Weights of a small transformer language model.
Training: a variant of SOAP for these matrices, 242M tokens, 3695 steps.
Each number is 200 + 40 x the weight over its row's rms, rounded and kept within 0 to 999. Layers, rows and columns count from 0. The size before them is the row's rms in percent of the matrix's.

# up: layer 3 MLP up, 768x192, rms 0.151, rows 345-368, columns 0-95
# down: layer 3 MLP down (transposed), 768x192, rms 0.139, rows 345-368, columns 0-95
# gate: layer 3 MLP gate, 768x192, rms 0.151, rows 346-369, columns 0-95
up345,099,242,226,200,262,130,173,262,264,183,165,195,202,165,174,259,102,222,185,204,158,230,225,178,198,164,212,253,297,236,185,165,182,146,154,228,194,143,276,215,243,121,197,268,219,204,188,216,219,200,237,270,207,128,253,241,282,161,205,145,181,190,234,237,200,207,192,163,208,124,248,178,234,243,203,181,205,232,161,171,172,160,153,230,171,236,96,203,151,220,213,169,151,226,181,157,173
down345,096,227,176,231,158,248,281,156,207,196,131,127,172,223,154,136,218,186,232,179,208,207,178,237,251,166,247,216,190,227,197,239,175,192,205,254,201,258,173,195,150,170,219,243,202,151,197,196,168,202,175,169,167,329,164,199,193,192,212,253,262,241,219,83,182,187,217,217,248,203,199,205,215,171,115,180,175,229,181,277,185,245,210,234,214,151,296,257,204,163,185,195,229,187,163,208,237
gate346,106,214,205,234,155,179,214,139,200,181,228,203,175,198,178,158,205,162,184,131,217,253,143,196,77,240,224,265,228,247,199,291,138,201,223,109,220,225,147,197,191,261,169,140,257,154,273,103,167,206,194,255,202,243,178,243,159,201,213,172,283,216,181,211,164,229,179,279,216,225,200,235,176,201,166,232,219,207,135,177,195,247,170,236,180,203,204,211,253,115,206,217,153,259,247,214,165
up346,107,159,163,215,191,173,245,201,165,198,222,223,205,210,152,218,217,252,254,295,240,190,150,258,245,137,224,195,199,241,161,154,176,211,211,168,217,205,230,240,120,139,181,204,199,205,131,157,222,228,87,286,250,193,280,192,210,190,148,129,193,230,261,168,206,182,280,137,244,220,214,190,221,258,157,185,224,232,129,226,159,142,192,234,212,178,285,156,212,223,265,263,159,145,200,149,186
down346,096,309,233,196,233,229,175,140,276,166,182,195,143,218,197,136,213,168,201,120,202,263,191,151,133,253,213,234,253,173,220,261,192,156,155,204,198,228,255,180,288,262,207,205,265,129,303,234,202,227,306,186,141,204,185,106,169,203,243,203,224,225,155,255,197,213,177,235,119,209,211,252,213,139,229,228,174,241,192,149,189,180,228,232,231,196,130,257,254,158,136,177,211,278,201,264,258
gate347,096,140,189,204,195,203,214,189,242,164,147,132,271,210,164,175,223,178,183,212,213,186,186,215,207,150,132,197,117,221,146,163,201,234,225,215,138,195,187,205,185,203,169,184,188,263,189,227,278,206,184,205,202,210,171,203,148,169,164,132,203,170,292,114,178,202,224,165,159,229,235,171,181,148,199,199,187,156,219,215,191,122,273,258,178,219,211,140,216,159,201,224,253,172,165,192,127
up347,094,136,155,235,136,234,201,221,96,190,235,209,215,203,189,179,201,178,162,171,267,160,237,209,196,190,192,242,280,200,196,181,184,163,226,177,232,254,182,180,229,164,202,261,156,185,191,158,190,192,110,209,167,190,217,263,241,201,204,227,228,132,196,170,209,196,310,242,200,182,171,157,179,189,181,219,225,158,206,219,235,192,184,131,141,217,229,175,128,202,204,208,181,285,201,146,268
down347,105,199,186,187,132,250,199,194,312,176,188,199,205,242,252,171,180,133,207,162,223,135,156,203,217,189,176,238,105,208,244,158,177,232,263,202,241,211,163,220,237,184,181,220,163,228,171,221,276,140,230,159,218,193,190,182,256,204,140,178,201,200,187,211,164,197,98,160,275,203,156,273,264,205,239,201,205,156,217,210,175,194,203,196,192,220,185,227,204,162,186,194,218,178,165,173,263
gate348,117,183,272,150,154,251,158,215,208,159,176,226,260,102,177,224,219,203,148,268,252,179,118,174,205,188,184,166,226,197,239,154,188,190,223,171,232,136,106,336,172,190,238,273,185,171,226,188,234,185,189,224,188,210,227,145,193,274,238,174,132,183,213,190,211,213,155,180,183,182,190,213,164,310,223,218,191,286,171,224,163,221,208,225,216,299,172,160,196,202,184,185,234,176,197,207,179
up348,107,205,279,217,169,209,179,206,298,191,197,237,245,205,231,233,147,193,237,225,235,144,219,189,257,320,217,184,236,227,158,151,213,228,212,172,249,129,123,271,186,176,241,202,182,228,257,205,263,234,219,144,211,219,268,259,244,231,229,223,198,189,170,196,233,205,208,182,146,114,215,242,220,268,223,225,204,247,220,243,167,196,248,172,191,243,184,202,195,158,178,212,245,119,191,258,222
down348,105,197,158,196,283,189,188,179,104,220,236,264,179,241,177,174,225,266,248,208,156,266,195,200,167,163,143,196,161,194,186,180,146,134,197,222,200,251,264,151,214,246,136,173,235,153,154,128,184,153,177,272,141,175,163,207,191,210,208,196,220,199,261,216,173,193,171,230,262,202,168,170,158,156,202,195,149,136,204,195,274,225,189,280,269,167,182,228,144,224,205,218,138,210,224,203,226
gate349,104,187,291,225,192,221,191,145,244,238,229,246,158,218,224,174,167,266,202,237,220,225,227,171,185,239,218,171,201,224,134,185,244,289,220,175,189,114,184,151,129,212,204,198,215,167,154,112,176,139,203,216,191,177,185,240,191,195,276,133,231,133,215,165,178,178,218,280,171,227,242,161,159,186,186,210,187,149,158,114,171,206,259,164,134,176,256,197,169,214,139,199,206,157,186,219,240
up349,109,201,160,211,240,275,185,171,172,213,229,269,173,198,122,215,195,278,209,202,179,117,226,156,164,199,183,212,224,186,244,244,149,133,233,187,238,143,200,236,194,233,199,178,222,169,175,243,191,142,196,174,270,229,213,198,170,222,204,230,241,246,232,250,167,229,193,224,203,319,206,151,241,189,207,229,226,188,218,190,156,194,208,213,222,156,162,182,196,255,306,150,286,203,176,195,203
down349,100,150,253,209,183,110,217,222,244,229,257,200,258,186,275,200,241,136,178,186,257,216,228,190,236,122,167,167,151,275,191,115,250,286,163,124,185,250,199,223,246,154,187,210,191,191,152,143,189,194,228,183,160,184,171,243,261,198,226,200,151,223,178,154,184,144,269,179,230,159,131,216,207,199,167,219,151,222,126,190,185,231,202,180,178,245,233,201,206,181,197,236,142,192,182,190,201
gate350,098,221,166,168,254,198,167,215,210,252,158,188,235,169,141,188,143,164,305,189,272,141,156,191,222,319,163,158,210,186,168,190,179,223,131,214,184,232,144,287,210,181,285,246,183,244,249,194,126,181,149,228,268,256,191,167,197,256,249,258,219,138,233,175,205,195,129,158,185,238,210,223,139,216,264,156,214,286,201,200,204,216,157,190,128,201,177,196,145,206,138,190,164,134,204,133,228
up350,103,195,212,169,181,255,227,185,187,119,235,160,231,205,190,220,152,227,150,170,235,194,243,196,138,220,256,213,240,248,206,146,241,268,124,219,197,181,205,194,217,206,266,212,172,155,279,126,197,227,156,221,165,249,132,210,133,216,172,171,279,247,211,164,238,152,175,191,225,146,320,245,242,144,245,190,188,163,253,193,159,151,190,178,200,167,213,250,217,202,187,222,239,163,197,137,190
down350,106,195,234,212,207,113,197,199,189,162,143,167,133,216,197,140,219,227,192,286,158,266,238,229,210,189,217,174,156,257,294,165,143,179,231,177,194,270,152,185,217,177,209,185,194,168,204,173,198,144,230,263,230,176,159,233,245,190,190,224,222,252,193,242,237,230,199,220,208,222,193,194,198,184,167,147,219,162,134,107,212,224,237,190,269,233,162,201,263,245,262,192,135,190,213,237,238
gate351,100,262,232,88,160,185,144,229,220,184,267,206,186,195,176,229,155,183,198,207,186,179,177,159,245,216,195,167,116,217,210,233,173,185,173,156,227,244,157,199,194,163,141,170,241,194,302,184,249,178,189,228,172,230,197,226,160,190,189,214,208,185,128,202,162,232,238,169,211,239,260,262,227,241,259,112,125,160,214,257,125,236,269,235,186,240,184,131,196,165,183,159,256,188,203,187,115
up351,098,260,182,207,207,249,147,220,274,189,170,166,128,157,255,255,249,190,294,138,169,237,199,189,211,182,201,233,216,204,166,209,173,245,198,275,141,253,200,254,197,221,246,184,249,203,134,171,236,179,201,172,194,206,180,256,121,194,317,229,178,114,219,143,227,235,211,232,142,189,104,168,228,202,182,230,203,185,178,224,212,179,211,210,128,170,247,205,210,250,233,239,229,226,160,197,252
down351,096,192,189,188,228,163,199,233,143,149,289,144,195,273,147,225,222,223,132,211,259,191,153,245,205,290,223,188,159,177,301,184,194,182,192,155,178,258,264,159,148,204,186,173,154,192,257,178,169,255,195,198,239,231,197,199,209,177,101,218,154,150,230,160,180,207,217,179,209,261,223,199,149,191,184,175,173,206,160,178,206,213,230,174,210,247,243,197,118,198,148,253,172,233,237,131,143
gate352,104,194,168,229,219,207,214,227,139,165,127,174,188,169,244,217,153,172,189,194,276,167,198,184,172,203,140,134,172,201,234,191,211,202,252,195,276,169,171,241,234,206,197,206,131,179,186,204,219,180,171,203,149,252,259,83,148,250,156,134,159,196,271,176,190,156,212,220,185,173,194,231,137,175,196,192,177,240,220,205,218,193,208,138,300,182,232,228,210,240,182,209,160,283,245,187,187
up352,118,235,194,240,239,198,195,239,189,220,178,219,191,224,164,193,189,283,132,140,181,192,191,245,151,254,163,224,108,186,171,326,278,208,190,168,196,147,270,248,217,201,248,162,146,181,217,169,244,182,207,192,248,189,201,159,215,240,139,208,245,228,233,228,206,208,226,120,105,205,218,163,197,201,217,202,138,153,233,201,198,213,206,170,232,215,175,126,233,225,194,192,166,151,133,237,245
down352,093,134,225,203,244,199,145,152,217,176,229,250,216,149,189,206,250,174,190,250,203,188,220,233,255,127,252,216,287,192,279,167,161,147,221,217,232,263,169,142,164,209,185,264,212,227,172,164,173,261,174,189,223,236,168,240,235,191,197,210,175,172,139,171,228,166,176,244,172,268,211,195,161,165,164,211,267,212,161,170,99,205,172,223,174,188,222,208,169,189,245,247,234,198,310,163,144
gate353,096,165,173,229,192,257,199,142,259,274,185,216,198,195,211,240,154,257,202,254,229,190,187,135,132,244,212,166,165,205,194,253,172,164,198,230,204,307,160,120,146,162,208,133,181,269,203,247,130,171,248,167,256,124,161,190,212,172,206,236,192,285,189,205,165,152,216,191,130,206,250,251,161,163,193,158,226,131,159,173,156,192,147,249,257,152,273,189,215,231,210,213,249,120,193,164,237
up353,102,152,166,176,186,172,196,154,214,306,192,88,245,235,226,242,171,241,219,188,240,255,183,178,140,233,186,193,220,150,205,220,159,257,175,203,172,210,211,232,163,288,160,232,194,149,126,172,146,182,169,261,208,158,213,225,196,172,236,230,168,210,168,185,276,194,240,204,187,229,223,230,159,198,247,241,195,169,223,144,179,196,186,178,252,212,160,177,236,247,178,200,127,185,152,181,208
down353,111,247,232,209,193,199,155,162,166,175,254,236,151,144,203,169,248,232,185,183,207,208,128,186,178,191,160,237,179,150,224,241,253,254,175,223,105,185,237,229,160,111,206,250,237,190,176,192,173,229,177,233,217,182,233,212,248,280,199,154,225,163,186,148,118,176,151,174,114,196,199,200,220,253,225,173,279,178,186,217,247,224,189,204,145,204,278,163,209,253,220,208,229,201,196,153,279
gate354,106,193,137,166,238,247,107,81,192,221,182,209,172,229,229,176,191,203,205,242,216,210,220,170,182,188,249,150,134,241,217,225,202,260,224,184,191,189,288,222,250,117,214,243,278,189,202,163,222,213,160,181,162,213,189,259,278,192,245,151,217,179,228,179,141,186,156,212,172,226,227,201,208,253,222,193,140,243,145,227,115,187,243,245,171,189,134,191,240,220,204,220,190,151,284,161,210
up354,105,193,188,198,209,142,151,221,247,176,227,169,172,220,233,300,188,240,173,158,159,202,264,180,198,135,191,231,178,171,186,149,205,227,169,176,136,247,165,273,204,280,188,185,196,221,115,185,185,150,211,164,167,189,135,210,177,226,210,233,257,190,150,155,195,211,159,218,226,203,258,169,119,222,95,229,198,226,182,232,221,250,129,255,183,166,194,154,164,172,171,245,294,116,183,200,136
down354,095,148,226,191,201,229,259,208,278,237,250,218,238,128,225,182,190,156,269,196,259,174,200,181,247,218,203,206,188,276,207,182,209,235,186,192,204,210,186,135,233,166,247,235,262,166,239,258,225,276,164,197,176,266,276,235,183,254,172,258,137,248,173,222,202,142,208,209,236,239,163,207,155,225,328,139,183,171,250,154,188,143,230,196,265,198,218,259,210,200,297,184,184,192,213,203,255
gate355,100,126,316,281,214,230,195,237,261,174,141,188,220,249,170,161,191,153,174,232,169,276,217,215,216,129,213,219,232,189,163,184,192,174,235,241,238,230,188,232,153,300,172,185,224,209,262,180,208,230,192,154,214,205,210,173,129,189,198,241,222,217,219,119,189,162,270,211,239,213,194,173,255,186,277,201,217,215,146,165,174,221,191,239,154,147,212,177,195,184,289,189,203,272,223,170,175
up355,100,196,154,216,225,141,160,232,150,199,184,214,218,197,182,201,207,103,157,163,76,151,181,193,226,141,250,166,174,201,147,183,162,189,179,241,157,207,208,218,202,190,203,228,219,196,147,209,249,184,203,139,179,289,197,179,192,251,142,159,233,233,202,121,191,193,235,232,176,193,238,187,192,227,237,206,213,187,120,233,201,206,153,204,237,168,111,196,127,199,238,224,182,210,185,161,212
down355,107,203,162,130,180,225,133,223,233,220,249,227,238,145,136,210,266,221,290,187,280,186,266,216,114,217,221,240,235,166,196,212,190,181,200,146,240,140,180,119,173,204,253,208,229,190,209,161,148,218,170,233,215,233,237,235,230,212,194,266,179,125,226,285,197,169,163,155,196,175,218,242,143,226,252,210,267,280,213,196,194,188,212,245,280,194,220,189,183,197,237,224,196,192,278,215,191
gate356,109,186,189,218,208,253,196,246,199,227,222,229,214,187,184,101,236,152,139,211,200,144,239,169,173,154,181,186,278,252,209,168,293,187,172,239,170,252,177,254,291,201,180,129,164,144,223,149,157,189,231,155,173,156,167,232,153,246,221,221,158,146,190,138,183,220,297,213,251,152,235,159,190,239,214,192,175,251,142,239,174,237,170,148,239,232,255,277,165,211,204,235,221,193,233,171,203
up356,107,258,214,206,154,168,258,188,189,105,181,202,203,230,133,179,204,214,269,183,159,275,198,182,166,238,155,191,148,210,199,212,190,246,185,117,208,110,249,197,191,159,217,180,241,199,212,247,219,213,184,179,190,222,213,231,243,175,222,167,283,174,213,166,155,174,175,196,175,268,159,243,246,185,187,89,273,228,201,249,231,183,166,235,187,183,245,200,230,228,185,139,204,239,209,244,195
down356,104,174,210,264,203,245,223,207,170,272,146,201,150,154,207,204,173,201,159,218,161,179,154,182,198,211,160,251,164,198,260,214,212,165,227,237,117,308,147,232,188,145,204,279,185,175,166,211,193,204,200,135,166,204,172,231,195,195,94,193,166,197,145,206,203,173,204,257,203,177,212,158,197,248,228,250,190,177,270,178,172,241,137,141,118,255,218,211,143,200,203,220,167,216,216,195,204
gate357,097,98,185,172,281,208,188,113,164,209,231,302,143,171,208,227,154,168,198,217,177,203,216,232,200,200,278,235,172,225,176,280,232,242,154,182,226,237,151,148,190,229,217,221,236,151,151,166,191,228,288,222,189,183,238,193,166,225,270,201,151,228,159,198,186,181,219,240,250,250,250,232,130,201,196,205,189,242,197,181,85,265,235,231,182,144,253,162,175,218,223,149,161,202,167,191,158
up357,097,248,149,255,125,193,180,123,133,220,161,252,220,248,204,189,186,149,238,205,265,211,184,225,216,200,296,208,195,187,196,203,152,182,249,122,245,261,195,153,200,250,200,174,189,185,205,171,188,145,191,180,210,259,239,202,164,224,266,184,210,116,230,180,204,189,197,168,149,241,264,211,166,205,189,193,192,186,169,185,279,140,164,186,286,195,128,160,272,192,166,189,211,181,235,224,201
down357,096,237,159,130,257,192,234,193,272,165,225,176,169,224,222,187,260,178,146,182,154,171,274,156,144,196,138,176,236,256,250,207,163,209,165,255,240,201,163,204,214,242,180,162,217,235,256,177,203,265,165,255,215,147,196,149,171,152,157,293,270,223,119,213,210,192,141,158,211,247,109,205,239,165,180,208,193,241,272,227,236,183,274,229,166,230,203,233,195,241,244,185,182,205,186,183,190
gate358,097,183,165,146,214,239,212,218,111,169,173,281,227,193,181,150,196,249,135,163,187,180,195,246,177,180,182,180,178,205,146,145,119,181,107,194,263,205,196,188,190,205,177,166,269,190,255,200,291,177,230,157,239,138,203,286,193,234,229,198,163,238,233,110,157,255,200,201,230,198,242,179,219,256,189,245,209,149,228,250,205,208,198,263,243,195,86,203,189,156,196,193,155,241,181,201,192
up358,097,206,185,221,255,130,214,258,249,242,186,99,204,178,216,213,136,208,248,200,209,215,232,210,292,254,210,218,247,237,218,277,235,186,173,206,167,186,200,206,188,201,154,287,245,206,168,143,198,230,248,179,145,163,178,206,200,234,201,247,234,171,170,141,187,120,180,179,181,191,184,162,162,150,212,148,218,266,191,165,205,165,163,218,126,55,236,266,155,186,173,143,200,150,208,219,179
down358,103,169,223,177,157,305,172,216,166,126,152,332,232,220,183,158,262,243,171,167,243,171,140,217,202,177,208,166,166,201,224,243,175,182,112,228,240,225,222,221,118,188,243,205,268,132,186,249,200,165,223,218,234,173,200,227,190,190,171,184,229,234,241,178,155,239,246,219,220,283,301,232,254,248,204,233,208,143,182,208,233,198,164,199,200,210,153,161,138,251,162,251,183,135,203,234,252
gate359,100,192,232,210,308,170,195,163,214,271,167,210,215,244,211,186,177,181,193,247,225,214,144,268,158,198,185,167,182,201,168,207,169,193,193,143,231,182,174,262,208,258,145,214,261,101,204,152,236,161,238,172,199,235,204,164,229,231,143,152,190,262,173,171,210,142,184,264,236,257,168,273,148,322,165,277,169,232,207,188,203,238,216,224,173,246,132,239,234,175,184,194,196,213,208,147,213
up359,096,183,231,226,223,237,201,149,135,162,146,203,227,204,204,197,248,195,241,239,244,225,192,167,162,170,229,236,127,221,220,161,173,231,176,136,192,284,200,236,166,165,229,148,190,280,231,200,179,178,235,221,181,182,158,183,158,233,177,179,221,222,159,166,194,182,221,256,237,193,210,266,163,287,155,264,157,144,169,197,229,189,183,249,221,262,169,284,154,167,245,253,241,152,233,140,212
down359,094,192,198,212,147,206,185,261,174,234,240,211,174,201,129,203,243,201,241,192,230,196,231,159,271,215,221,181,247,167,229,181,172,252,187,277,115,221,195,175,172,157,180,165,182,193,195,241,192,262,123,156,192,203,199,200,247,102,203,227,232,106,257,146,172,251,194,133,162,169,211,91,275,100,219,147,212,201,212,171,225,180,222,187,202,133,271,187,223,218,176,231,175,183,219,263,245
gate360,107,192,259,253,237,269,226,215,198,165,117,251,179,188,248,230,236,113,247,190,212,187,141,183,181,218,197,157,152,276,208,117,214,193,144,169,200,206,184,179,170,205,173,274,243,190,206,213,206,198,183,162,277,196,204,196,191,226,124,224,174,204,167,250,210,199,202,264,159,248,284,172,212,176,224,178,226,181,161,233,293,167,186,121,227,208,170,279,184,213,220,214,249,210,223,196,162
up360,099,214,241,240,161,190,230,205,243,169,255,190,169,215,221,218,120,188,160,173,170,176,219,217,318,213,167,184,205,154,172,219,169,211,222,277,247,185,268,218,142,245,209,163,158,201,201,113,223,232,152,196,153,223,179,210,201,116,243,199,137,144,191,164,234,161,250,169,195,170,169,246,246,241,281,124,228,162,241,229,171,210,259,187,224,154,273,213,160,191,208,205,193,249,164,191,247
down360,097,216,223,218,260,230,193,229,199,162,152,266,221,233,189,202,184,165,208,199,220,246,156,235,177,187,269,236,210,198,148,154,257,146,184,159,198,206,128,141,219,122,249,194,212,174,210,205,146,170,185,183,187,158,232,136,173,290,141,243,275,245,140,224,219,195,176,252,183,188,254,146,176,258,196,178,188,145,184,193,246,203,235,134,245,121,156,171,141,171,146,202,237,166,182,246,194
gate361,100,192,244,225,191,174,161,213,207,202,198,224,196,248,198,173,251,254,204,156,173,173,212,167,202,242,203,228,267,54,209,178,207,197,155,176,160,121,176,196,260,223,136,222,285,184,223,183,189,174,160,250,173,254,261,234,226,168,183,207,147,206,214,265,207,128,192,182,237,301,177,250,137,244,208,207,225,250,164,182,206,225,215,218,248,121,211,193,178,118,229,242,192,150,236,226,172
up361,105,180,129,193,287,224,210,209,156,215,209,180,166,285,180,191,274,222,188,212,238,197,204,115,110,167,217,208,200,155,231,188,233,292,169,214,213,209,254,230,237,179,221,227,211,230,148,193,165,186,240,248,157,179,224,200,122,200,174,184,236,254,256,254,258,218,285,213,142,279,160,173,213,180,251,222,234,241,171,186,216,156,228,197,183,148,243,225,170,175,274,148,201,162,213,252,218
down361,098,267,214,172,205,172,219,210,160,258,206,178,176,170,166,189,260,169,192,219,214,242,227,171,182,222,151,162,213,254,221,270,184,196,144,176,224,197,165,247,151,195,229,190,138,221,198,252,235,240,165,210,288,175,312,178,274,229,124,248,168,165,188,132,171,302,176,269,190,201,250,211,193,235,162,184,203,258,183,255,149,182,202,132,195,250,206,190,67,172,182,274,161,205,259,162,151
gate362,097,193,171,201,199,166,244,216,223,222,196,211,270,171,178,137,214,202,204,263,248,196,249,236,253,134,179,202,181,220,175,290,116,214,258,156,196,152,237,217,182,229,171,237,209,177,198,237,263,250,122,243,167,228,238,247,214,199,233,174,188,192,188,227,142,135,118,199,231,162,192,231,215,220,213,221,168,161,257,228,185,226,162,229,240,235,254,288,192,175,196,171,195,104,255,113,204
up362,107,199,190,222,209,210,203,217,150,172,173,190,229,215,145,119,239,177,196,229,281,258,104,182,234,140,170,225,213,122,173,229,200,231,190,193,306,265,239,227,208,212,197,168,124,155,220,168,211,182,125,188,147,217,130,205,234,196,222,260,158,198,176,207,178,201,169,205,279,209,195,179,223,216,212,165,283,126,206,191,176,224,132,186,215,172,177,227,207,223,208,210,145,240,188,148,162
down362,110,244,248,271,214,199,225,165,193,246,179,216,214,206,148,203,201,217,229,231,217,239,212,223,189,268,226,217,210,214,211,158,182,151,219,236,158,134,167,194,197,174,218,197,181,247,235,221,170,148,218,206,237,170,297,221,161,225,131,192,249,142,156,237,261,132,182,201,130,249,230,218,211,230,183,202,155,202,196,117,132,216,254,188,215,172,202,207,194,139,235,218,211,99,204,189,212
gate363,094,203,174,235,199,196,213,147,163,218,130,163,232,156,246,150,162,191,199,148,182,204,205,134,211,234,160,235,204,182,265,166,204,198,192,213,214,190,224,158,189,173,172,238,160,229,184,116,224,163,143,243,107,200,226,197,206,220,213,128,198,205,216,285,205,202,235,198,236,206,226,180,257,224,151,194,83,253,192,208,255,206,227,178,249,210,164,230,140,224,207,217,134,139,193,215,154
up363,096,252,234,193,146,230,173,260,206,154,212,205,173,201,198,170,244,219,209,198,162,204,163,223,219,171,216,147,163,286,180,199,209,164,161,252,128,175,200,274,191,237,251,226,190,161,202,259,194,200,225,150,238,179,235,243,175,157,223,249,234,163,189,125,192,191,272,208,212,231,244,212,180,144,148,274,235,203,171,239,105,162,191,143,167,221,244,114,173,240,203,123,187,173,235,160,223
down363,095,160,198,262,204,153,196,158,211,244,158,245,191,211,209,256,214,229,193,212,212,176,243,202,171,234,120,325,232,166,211,248,196,160,242,243,255,200,199,170,211,158,199,159,167,246,199,137,189,173,170,259,208,188,208,221,154,195,227,165,244,223,255,266,176,193,245,192,217,205,253,179,216,273,244,171,184,211,226,202,228,259,178,171,250,189,158,263,217,165,187,212,201,114,136,272,215
gate364,099,268,212,205,162,222,214,214,169,247,227,273,173,215,162,262,252,248,150,192,225,223,125,198,195,201,260,212,209,198,238,185,220,270,158,182,171,210,220,255,246,236,278,166,215,179,133,139,116,175,245,215,226,156,135,217,200,118,172,182,165,163,180,199,193,224,175,241,156,244,234,134,255,218,235,251,232,194,184,241,172,201,213,165,216,198,185,194,176,289,166,173,202,224,208,209,193
up364,103,158,176,215,184,225,269,138,165,179,178,165,225,122,196,119,236,196,281,203,199,173,229,196,244,205,184,194,277,167,201,195,145,216,213,259,162,164,154,204,107,157,167,184,186,230,201,190,170,296,204,191,233,195,181,171,224,222,227,226,180,234,121,215,173,204,110,212,221,178,241,218,124,187,117,200,171,246,263,179,234,151,178,207,233,217,214,170,173,180,226,148,191,169,150,239,176
down364,095,253,241,179,209,153,182,268,216,235,219,231,148,319,178,266,209,160,155,155,244,217,122,178,214,166,232,193,197,277,184,237,226,136,165,170,169,185,277,172,232,240,185,191,187,215,142,169,159,167,245,193,222,182,210,185,205,142,175,144,286,144,226,220,241,243,206,200,185,223,149,186,238,229,263,250,235,188,176,243,199,274,259,235,201,166,174,167,212,201,194,210,239,218,181,137,189
gate365,096,196,209,163,240,294,197,131,189,164,134,151,200,170,128,158,234,259,169,201,152,155,173,200,170,152,152,176,164,151,243,120,130,194,156,212,258,183,162,141,186,198,208,173,127,212,227,184,231,226,239,145,196,130,167,203,235,185,105,181,244,254,156,196,163,218,212,209,219,249,189,194,190,263,205,261,251,222,169,187,236,237,300,239,232,222,246,220,164,201,266,238,193,203,225,179,222
up365,094,200,270,197,153,213,250,281,186,244,213,187,159,266,273,218,131,144,252,183,267,294,214,182,233,200,210,279,298,252,221,224,245,256,207,158,110,204,182,218,194,231,289,158,283,207,233,221,114,170,255,181,219,231,217,167,194,201,209,218,214,190,250,256,182,193,221,144,209,230,199,225,239,165,190,180,235,271,206,235,102,198,107,227,264,146,140,203,281,198,159,198,149,246,184,167,120
down365,102,183,200,204,195,237,264,226,161,214,169,189,194,205,114,162,174,221,162,191,164,147,123,253,190,118,202,212,131,197,205,182,191,204,206,173,180,160,167,171,213,171,200,201,81,206,181,127,192,241,232,175,238,195,152,183,200,131,110,185,184,263,170,179,198,160,220,238,156,204,191,184,150,250,197,255,205,154,168,183,224,227,237,173,145,210,242,173,151,163,265,246,198,91,244,193,269
gate366,098,194,213,268,153,92,137,188,159,178,174,211,212,196,148,188,258,234,167,228,176,180,194,239,175,148,141,242,143,195,186,248,188,179,222,164,208,161,229,145,184,271,212,195,167,144,230,145,211,156,268,153,128,270,155,240,91,133,230,162,174,186,237,258,227,221,229,281,145,166,197,187,181,230,189,201,208,184,233,190,160,216,182,210,136,181,188,226,195,210,282,214,153,288,237,225,177
up366,103,180,226,175,202,254,174,223,210,297,220,136,181,187,271,206,271,208,144,230,167,184,208,143,208,223,298,201,217,218,262,146,228,185,127,211,209,251,126,285,254,177,185,245,192,237,147,263,207,228,230,285,194,228,186,150,168,247,167,155,244,171,236,211,162,224,200,165,274,185,175,150,224,185,284,199,234,232,174,214,149,144,186,129,154,223,250,235,125,215,213,213,196,169,232,70,245
down366,095,235,147,207,185,156,239,188,192,175,217,256,225,220,145,187,154,213,224,216,152,211,138,263,223,181,141,147,162,248,186,205,208,181,196,177,208,118,250,106,195,251,173,154,236,178,253,189,211,195,219,112,198,251,246,234,214,134,283,205,189,212,175,217,227,172,178,211,153,154,152,184,207,256,184,173,250,127,154,252,172,263,177,240,221,233,147,180,245,165,206,176,228,284,148,296,219
gate367,101,201,283,305,165,188,208,228,152,224,155,180,129,121,167,140,209,119,230,224,198,188,203,224,170,151,169,183,273,187,192,224,275,267,262,268,224,237,248,229,158,225,197,219,270,186,148,163,151,219,146,188,221,194,232,184,82,188,213,206,174,211,225,160,154,190,248,177,166,212,229,109,172,225,213,178,184,279,189,175,209,176,219,210,225,185,142,214,206,85,200,231,204,169,170,183,217
up367,103,220,159,249,222,215,246,189,187,179,161,236,256,199,223,223,226,211,187,183,189,193,179,139,190,174,184,205,170,205,152,231,194,175,174,207,333,228,297,231,277,248,217,177,141,171,249,154,225,251,199,156,187,172,236,261,285,182,222,211,199,99,93,166,173,219,249,203,147,215,161,161,222,210,188,246,262,187,256,200,239,265,122,155,203,268,205,261,193,153,183,195,189,188,207,206,254
down367,107,226,160,261,181,161,179,175,206,200,231,215,173,173,229,137,257,209,184,153,151,233,203,195,228,133,224,173,182,206,228,269,233,191,252,215,184,193,147,157,208,184,255,117,169,203,201,227,225,153,176,267,209,235,153,195,207,198,201,170,144,239,204,220,189,149,206,157,248,208,246,258,177,222,303,178,161,204,237,267,118,207,251,212,182,193,234,183,221,303,184,179,123,267,218,107,194
gate368,098,162,155,193,181,183,159,293,234,283,147,278,147,234,196,173,199,222,256,132,172,242,119,202,249,211,172,183,227,209,131,133,163,176,194,209,258,123,227,175,202,245,190,162,152,161,165,233,202,180,175,180,246,164,126,175,204,257,168,175,151,231,190,210,161,176,174,272,131,174,206,165,248,178,159,190,242,224,224,177,247,146,243,187,159,166,194,196,175,234,173,221,263,202,194,200,213
up368,103,227,209,211,167,169,254,170,206,216,180,175,158,184,134,189,243,211,167,197,176,147,210,160,127,167,197,232,178,179,195,227,144,167,163,190,175,254,183,229,213,193,231,172,208,158,203,262,154,216,173,228,227,231,258,124,178,209,157,212,221,181,158,192,218,265,162,159,217,189,200,198,130,262,172,201,176,199,239,227,236,199,148,267,219,247,223,249,104,239,258,237,172,293,243,188,198
down368,098,210,230,243,230,259,155,216,175,245,237,253,161,237,230,169,211,202,234,186,189,219,163,222,240,285,179,189,274,213,200,212,253,177,224,236,253,171,151,181,248,248,131,233,185,208,192,155,180,169,219,197,158,178,124,228,139,230,217,237,165,177,220,211,171,197,134,300,139,202,229,185,193,145,184,212,183,221,236,191,164,182,286,185,204,178,206,160,268,222,188,187,226,127,211,195,209
gate369,099,269,242,114,174,227,230,150,231,155,123,182,189,224,256,218,145,231,226,221,214,173,146,233,141,262,134,210,182,220,233,149,104,213,183,127,186,191,221,152,108,207,104,201,271,181,189,235,180,210,245,195,218,223,188,198,147,235,240,211,283,174,120,187,188,204,255,168,185,263,166,198,186,278,224,160,217,177,205,155,188,202,258,189,235,217,241,170,231,171,183,236,235,148,90,193,231